config.toml
num_hidden_layers = 9
hidden_size = 160
num_attention_heads = 5
num_key_value_heads = 5
head_dim = 32
intermediate_size = 320
vocab_size = 2048
hidden_act = "tanh_gelu"
norm = "layernorm"
norm_place = "pre"
norm_eps = 1e-05
positions = "learned"
qk_norm = false
attn_scale = 0.177
bias = "all"
tie_word_embeddings = true
parallel_block = false
init = "trunc"
init_std_qkv = 0.0395
init_std_o = 0.00932
init_std_up = 0.0395
init_std_down = 0.00932
optimizer = "muon_variant"
learning_rate = 0.00244
beta1 = 0.9
weight_decay = 0.14
lr_head = 0.00622
max_grad_norm = 1.0
warmup_steps = 200
schedule = "wsd"
decay_fraction = 0.773
decay_shape = "linear"
final_lr_fraction = 0.0
batch_tokens = [16384, 32768, 65536]
max_seq_len = 256
doc_mask = true
train_tokens = 113300000
max_steps = 3290
dataset = "wikipedia_en"
Each number is 200 + 40 x the weight over its row's rms, rounded and kept within 0 to 999. Layers, rows and columns count from 0. The size before them is the row's rms in percent of the matrix's.

# layer 6 MLP down (transposed), 320x160, rms 0.0739, rows 302-319, columns 80-159
109,201,144,147,216,166,200,192,179,250,143,180,193,172,273,225,209,159,292,134,176,238,163,212,201,187,211,208,223,180,205,185,198,322,187,156,197,208,262,142,230,211,194,200,167,232,209,179,109,177,163,190,229,135,157,219,127,149,235,186,220,168,215,137,209,191,245,267,221,150,240,210,113,200,243,229,249,238,159,198,251
092,226,202,219,252,223,153,299,219,139,175,192,226,147,182,205,214,197,193,238,253,176,249,201,221,195,263,206,257,212,225,235,218,225,164,214,147,209,171,144,250,231,319,187,228,168,231,153,192,204,218,240,207,246,197,194,211,138,154,213,164,175,176,278,219,187,188,196,235,183,217,243,267,174,167,182,177,229,221,260,212
102,217,226,249,233,134,173,278,201,257,127,106,127,181,151,168,245,158,259,240,199,244,202,233,174,227,240,200,190,194,245,201,198,179,227,249,185,165,235,218,218,203,214,217,174,140,178,197,203,175,198,181,281,165,150,136,226,217,211,209,257,164,249,207,280,218,187,209,214,194,203,157,218,243,175,217,248,183,171,244,129
111,128,202,100,245,218,217,143,175,228,214,269,159,223,209,265,189,177,230,191,212,155,252,236,245,242,201,189,194,247,254,228,186,208,254,167,247,225,192,163,218,209,132,148,207,155,273,289,253,174,192,191,245,169,219,204,261,262,190,235,180,155,134,230,229,185,189,206,161,150,187,146,258,204,160,252,199,181,206,212,133
117,217,218,200,120,160,195,190,204,147,250,213,154,197,187,243,182,207,158,212,240,202,229,229,186,236,162,183,213,264,159,173,203,230,322,176,199,119,257,206,168,182,257,180,228,203,229,195,263,230,211,93,231,215,210,165,262,184,203,210,240,176,225,203,153,91,165,192,205,199,203,153,219,236,170,294,230,142,176,167,211
104,211,206,233,196,167,196,216,273,190,239,197,203,237,214,219,176,148,223,156,102,220,259,216,215,192,217,246,247,161,148,211,236,297,261,177,181,259,220,204,174,231,193,199,188,263,131,138,207,175,182,178,150,243,211,262,225,161,181,205,278,168,105,177,163,226,174,177,126,237,175,238,250,226,259,201,281,201,160,200,256
104,127,255,227,204,151,242,201,211,161,166,213,171,165,227,257,194,153,182,192,160,230,176,147,129,181,173,204,203,200,154,213,186,197,156,192,217,217,140,219,162,178,182,218,160,207,184,213,160,215,255,183,232,210,144,258,124,206,187,175,187,135,217,163,219,180,257,259,215,194,213,265,168,192,263,215,170,230,247,195,246
085,192,190,201,183,130,203,200,148,223,133,199,147,182,201,227,231,239,236,167,152,145,148,148,163,256,231,237,224,247,202,258,233,244,214,175,191,198,237,178,241,216,213,240,207,199,134,225,255,206,205,298,152,264,118,286,199,193,198,180,253,162,195,185,108,170,227,168,221,128,197,195,229,212,199,282,236,199,205,123,134
120,265,193,224,188,231,171,105,158,161,215,258,266,154,194,192,238,223,179,214,191,221,137,184,325,242,211,231,190,232,211,175,152,162,246,166,181,171,160,222,233,124,196,192,224,189,207,156,172,200,181,226,184,172,246,183,204,170,190,207,269,182,194,233,245,178,186,165,198,201,169,242,269,235,246,200,206,184,207,213,176
105,209,152,163,195,158,219,296,172,187,145,146,225,188,221,270,227,204,133,210,212,207,218,169,214,160,200,227,168,202,210,192,169,205,140,260,239,209,167,228,207,192,196,175,209,229,181,185,207,142,276,309,257,223,199,264,257,243,205,204,135,159,291,175,140,226,131,219,204,230,172,143,178,162,244,246,176,240,148,195,177
111,175,276,152,225,257,154,230,191,270,203,193,223,204,237,223,150,197,170,369,246,221,233,199,197,165,188,202,197,239,185,189,262,219,160,158,166,281,187,258,155,229,213,216,110,250,254,191,164,228,169,139,185,189,210,170,206,182,203,186,126,190,114,229,180,209,205,190,234,209,254,193,149,213,250,207,161,227,189,198,217
093,216,270,225,176,145,276,212,177,137,237,278,198,157,145,193,160,185,200,162,210,267,217,186,143,277,143,234,152,193,147,200,270,209,138,229,163,232,251,181,210,208,216,211,188,131,150,204,221,194,199,223,231,280,193,191,199,208,166,267,286,217,275,167,207,230,215,142,232,239,183,149,171,181,213,183,211,244,212,189,101
087,202,135,217,231,242,204,247,208,203,130,236,163,214,162,247,194,218,181,233,210,112,249,180,241,209,163,159,292,201,193,229,184,189,201,252,171,208,132,185,164,216,166,142,236,170,178,226,147,208,251,181,165,218,209,176,108,206,167,123,223,228,146,237,219,178,146,232,199,181,225,170,274,148,154,232,194,204,221,171,216
090,255,179,222,200,301,200,247,206,241,132,174,251,207,244,188,229,202,207,190,203,180,234,216,250,168,186,244,171,214,135,203,142,89,189,220,166,196,220,198,204,257,189,218,171,193,224,159,172,155,183,138,230,190,239,168,174,207,195,177,225,142,201,207,186,188,253,197,242,251,206,242,270,218,191,177,249,146,282,199,182
105,309,221,209,222,184,162,258,184,185,266,206,201,171,267,198,163,167,148,236,250,204,175,195,207,206,201,175,225,232,213,183,241,197,211,172,137,164,125,195,231,155,168,169,229,258,77,265,237,240,148,168,200,153,151,190,214,169,202,174,229,185,241,278,142,232,244,100,213,212,187,144,198,234,200,218,153,223,219,188,202
098,234,196,152,172,178,241,240,235,245,174,302,179,199,161,193,197,209,204,211,221,163,155,149,252,217,198,241,160,290,298,223,267,215,279,124,210,184,113,175,219,219,248,161,219,152,219,218,236,185,172,81,190,151,224,196,210,191,187,166,175,209,179,178,222,179,162,110,183,174,174,240,291,183,260,174,184,188,193,206,141
103,146,185,191,275,183,226,229,240,184,191,228,176,186,239,163,212,161,219,240,133,180,197,237,196,100,225,223,172,248,138,209,160,159,176,256,213,109,272,222,142,169,178,235,215,236,149,218,224,197,176,255,211,167,144,181,220,226,211,165,224,166,89,185,219,227,245,195,215,237,218,261,201,246,200,167,248,189,96,164,210
105,217,199,206,190,281,226,237,190,218,148,208,211,210,131,194,330,201,217,180,192,196,106,270,222,184,216,171,216,169,214,234,108,273,119,247,184,177,151,206,183,222,174,211,210,183,260,211,112,199,173,176,190,111,207,209,264,241,230,192,210,167,230,257,129,243,128,171,248,206,201,274,200,185,194,148,173,182,206,203,185
# layer 6 MLP up, 320x160, rms 0.0764, rows 303-319, columns 80-159
102,228,187,229,203,242,231,152,101,241,207,174,161,195,191,219,239,170,154,139,103,229,198,211,211,199,188,195,141,251,166,207,262,156,255,195,211,114,194,291,190,250,206,151,104,257,221,250,181,189,209,223,196,189,254,207,183,96,176,169,284,178,222,234,225,221,186,229,166,106,200,209,165,176,197,217,198,134,185,174,178
101,93,209,266,207,191,216,187,192,192,209,192,232,199,230,173,113,185,167,231,187,206,175,176,224,242,173,233,217,245,173,200,211,229,231,151,177,230,151,288,115,223,240,178,189,226,141,212,187,193,231,165,137,218,282,223,225,68,253,197,223,249,196,247,268,255,221,179,226,233,222,145,270,162,247,123,215,227,263,204,143
103,281,223,186,203,231,162,261,194,220,281,219,174,199,215,216,233,265,127,224,115,113,165,165,183,145,157,206,207,149,188,166,220,210,221,233,250,223,252,267,183,227,175,213,147,211,173,216,198,194,195,160,212,194,213,161,216,156,166,241,207,244,120,186,212,164,163,144,214,123,215,134,183,177,117,179,187,280,165,160,176
106,172,215,173,194,173,228,190,107,251,139,192,211,190,248,205,191,198,175,230,254,235,226,220,242,152,177,239,177,114,219,249,164,256,213,152,210,258,126,191,185,248,165,121,231,200,187,201,184,183,224,179,162,234,208,244,188,231,296,193,156,247,205,149,167,189,145,193,273,252,172,195,242,184,153,151,172,203,248,155,169
096,267,242,222,179,214,226,151,241,226,241,109,241,241,129,241,184,212,231,243,213,152,165,200,144,197,282,267,190,201,153,237,173,162,195,156,179,200,161,181,154,202,144,243,98,217,231,113,265,258,287,143,210,284,199,233,215,182,213,204,169,150,211,167,199,205,211,256,205,200,223,259,158,188,198,73,175,225,145,197,203
101,266,168,187,230,249,196,195,159,150,264,218,223,184,219,261,262,203,228,146,189,208,253,162,310,201,192,168,203,197,258,185,266,271,230,240,153,239,162,241,186,183,197,169,217,167,194,205,241,109,212,209,182,274,132,195,176,212,162,236,146,109,143,180,151,162,284,145,182,167,225,183,197,245,223,203,218,186,159,149,208
090,170,261,269,129,273,191,227,204,222,259,152,226,166,213,268,254,231,209,225,217,241,270,248,220,106,207,236,224,175,216,184,193,187,183,182,210,212,184,262,233,153,240,241,130,232,213,208,200,160,238,203,259,146,229,186,230,207,208,143,253,228,195,136,241,191,193,223,205,195,185,265,177,216,129,210,203,167,185,186,206
108,223,134,177,194,269,213,204,262,213,223,211,207,247,257,168,232,188,277,163,250,229,208,193,220,145,225,203,194,258,300,194,200,226,208,191,190,166,248,176,182,226,159,168,145,229,203,154,206,90,183,287,171,209,182,164,215,182,218,223,290,129,116,234,165,158,269,184,232,177,221,215,207,252,221,179,176,173,181,190,185
116,146,249,228,188,175,248,187,132,270,192,178,204,142,251,251,242,221,187,184,173,173,201,228,220,154,201,195,147,189,195,220,209,94,198,149,296,131,174,146,206,243,189,148,212,225,130,184,239,186,140,213,245,227,237,202,273,197,241,172,210,221,239,199,141,176,141,175,275,247,269,126,171,232,133,226,201,265,123,171,207
104,197,216,174,278,259,208,125,217,270,233,160,228,240,232,202,150,240,131,324,180,200,254,211,216,198,160,172,180,214,193,173,170,213,209,226,187,193,174,200,191,254,187,222,172,240,274,194,247,195,177,251,212,128,170,169,182,256,159,244,162,203,101,231,178,131,172,174,238,202,239,166,215,227,273,222,194,160,185,247,241
105,227,152,112,211,148,230,127,203,216,152,216,191,189,180,214,243,197,167,178,196,230,204,227,163,182,187,176,186,98,177,264,269,167,260,165,188,153,240,192,209,246,207,179,162,310,183,162,191,206,147,169,170,239,202,251,223,242,185,116,259,192,165,221,183,216,174,166,167,180,184,227,178,177,203,285,159,114,102,216,196
085,190,169,191,216,185,191,223,242,222,240,244,279,226,145,285,166,228,181,229,168,235,226,204,204,264,224,246,189,165,276,266,207,160,121,189,189,166,148,207,206,131,261,222,96,124,246,185,192,242,205,275,170,134,241,190,258,198,242,200,177,212,232,183,238,234,158,221,218,216,173,234,229,226,278,177,194,157,167,201,283
090,212,249,230,206,156,120,239,183,198,186,212,278,228,270,171,190,217,274,196,212,140,149,180,150,206,138,196,206,208,252,224,156,202,192,284,217,166,185,222,209,190,257,188,222,243,276,237,280,154,212,223,188,134,196,127,275,170,208,118,229,139,144,172,251,226,223,163,169,154,177,223,212,263,150,221,160,207,158,105,245
105,170,166,218,206,234,203,194,194,175,203,235,224,207,244,203,108,233,185,166,156,194,261,131,176,238,165,268,226,125,159,181,184,247,188,220,256,267,259,165,130,230,165,198,240,194,218,155,196,126,281,181,236,171,208,180,269,251,206,211,236,176,179,172,212,182,134,179,212,128,217,215,207,226,232,169,207,149,205,224,204
104,164,214,260,255,185,259,160,267,163,255,166,141,192,160,170,232,175,187,141,247,225,211,180,215,249,226,183,198,162,164,190,193,224,157,268,209,240,194,136,227,168,184,226,193,196,172,234,219,179,245,231,181,257,110,240,270,130,226,201,126,160,186,166,242,206,204,179,237,142,184,118,132,264,224,193,191,177,178,193,177
100,177,223,138,164,218,157,209,174,153,226,253,215,119,280,144,186,166,210,234,249,149,204,233,199,149,197,236,228,170,202,147,182,126,194,230,187,166,213,139,158,138,202,164,177,221,210,184,287,174,164,211,178,167,271,172,196,246,200,206,194,180,228,316,138,164,196,197,258,190,266,201,223,168,109,213,174,206,197,170,202
100,244,160,218,215,111,253,257,194,232,188,203,181,116,160,196,209,211,306,150,221,205,225,164,264,181,164,234,189,184,181,180,229,157,242,203,208,178,119,265,229,137,172,200,201,184,230,226,192,123,224,200,251,175,165,237,174,258,179,227,216,203,158,228,193,167,170,201,184,182,178,187,117,200,126,189,195,203,267,173,239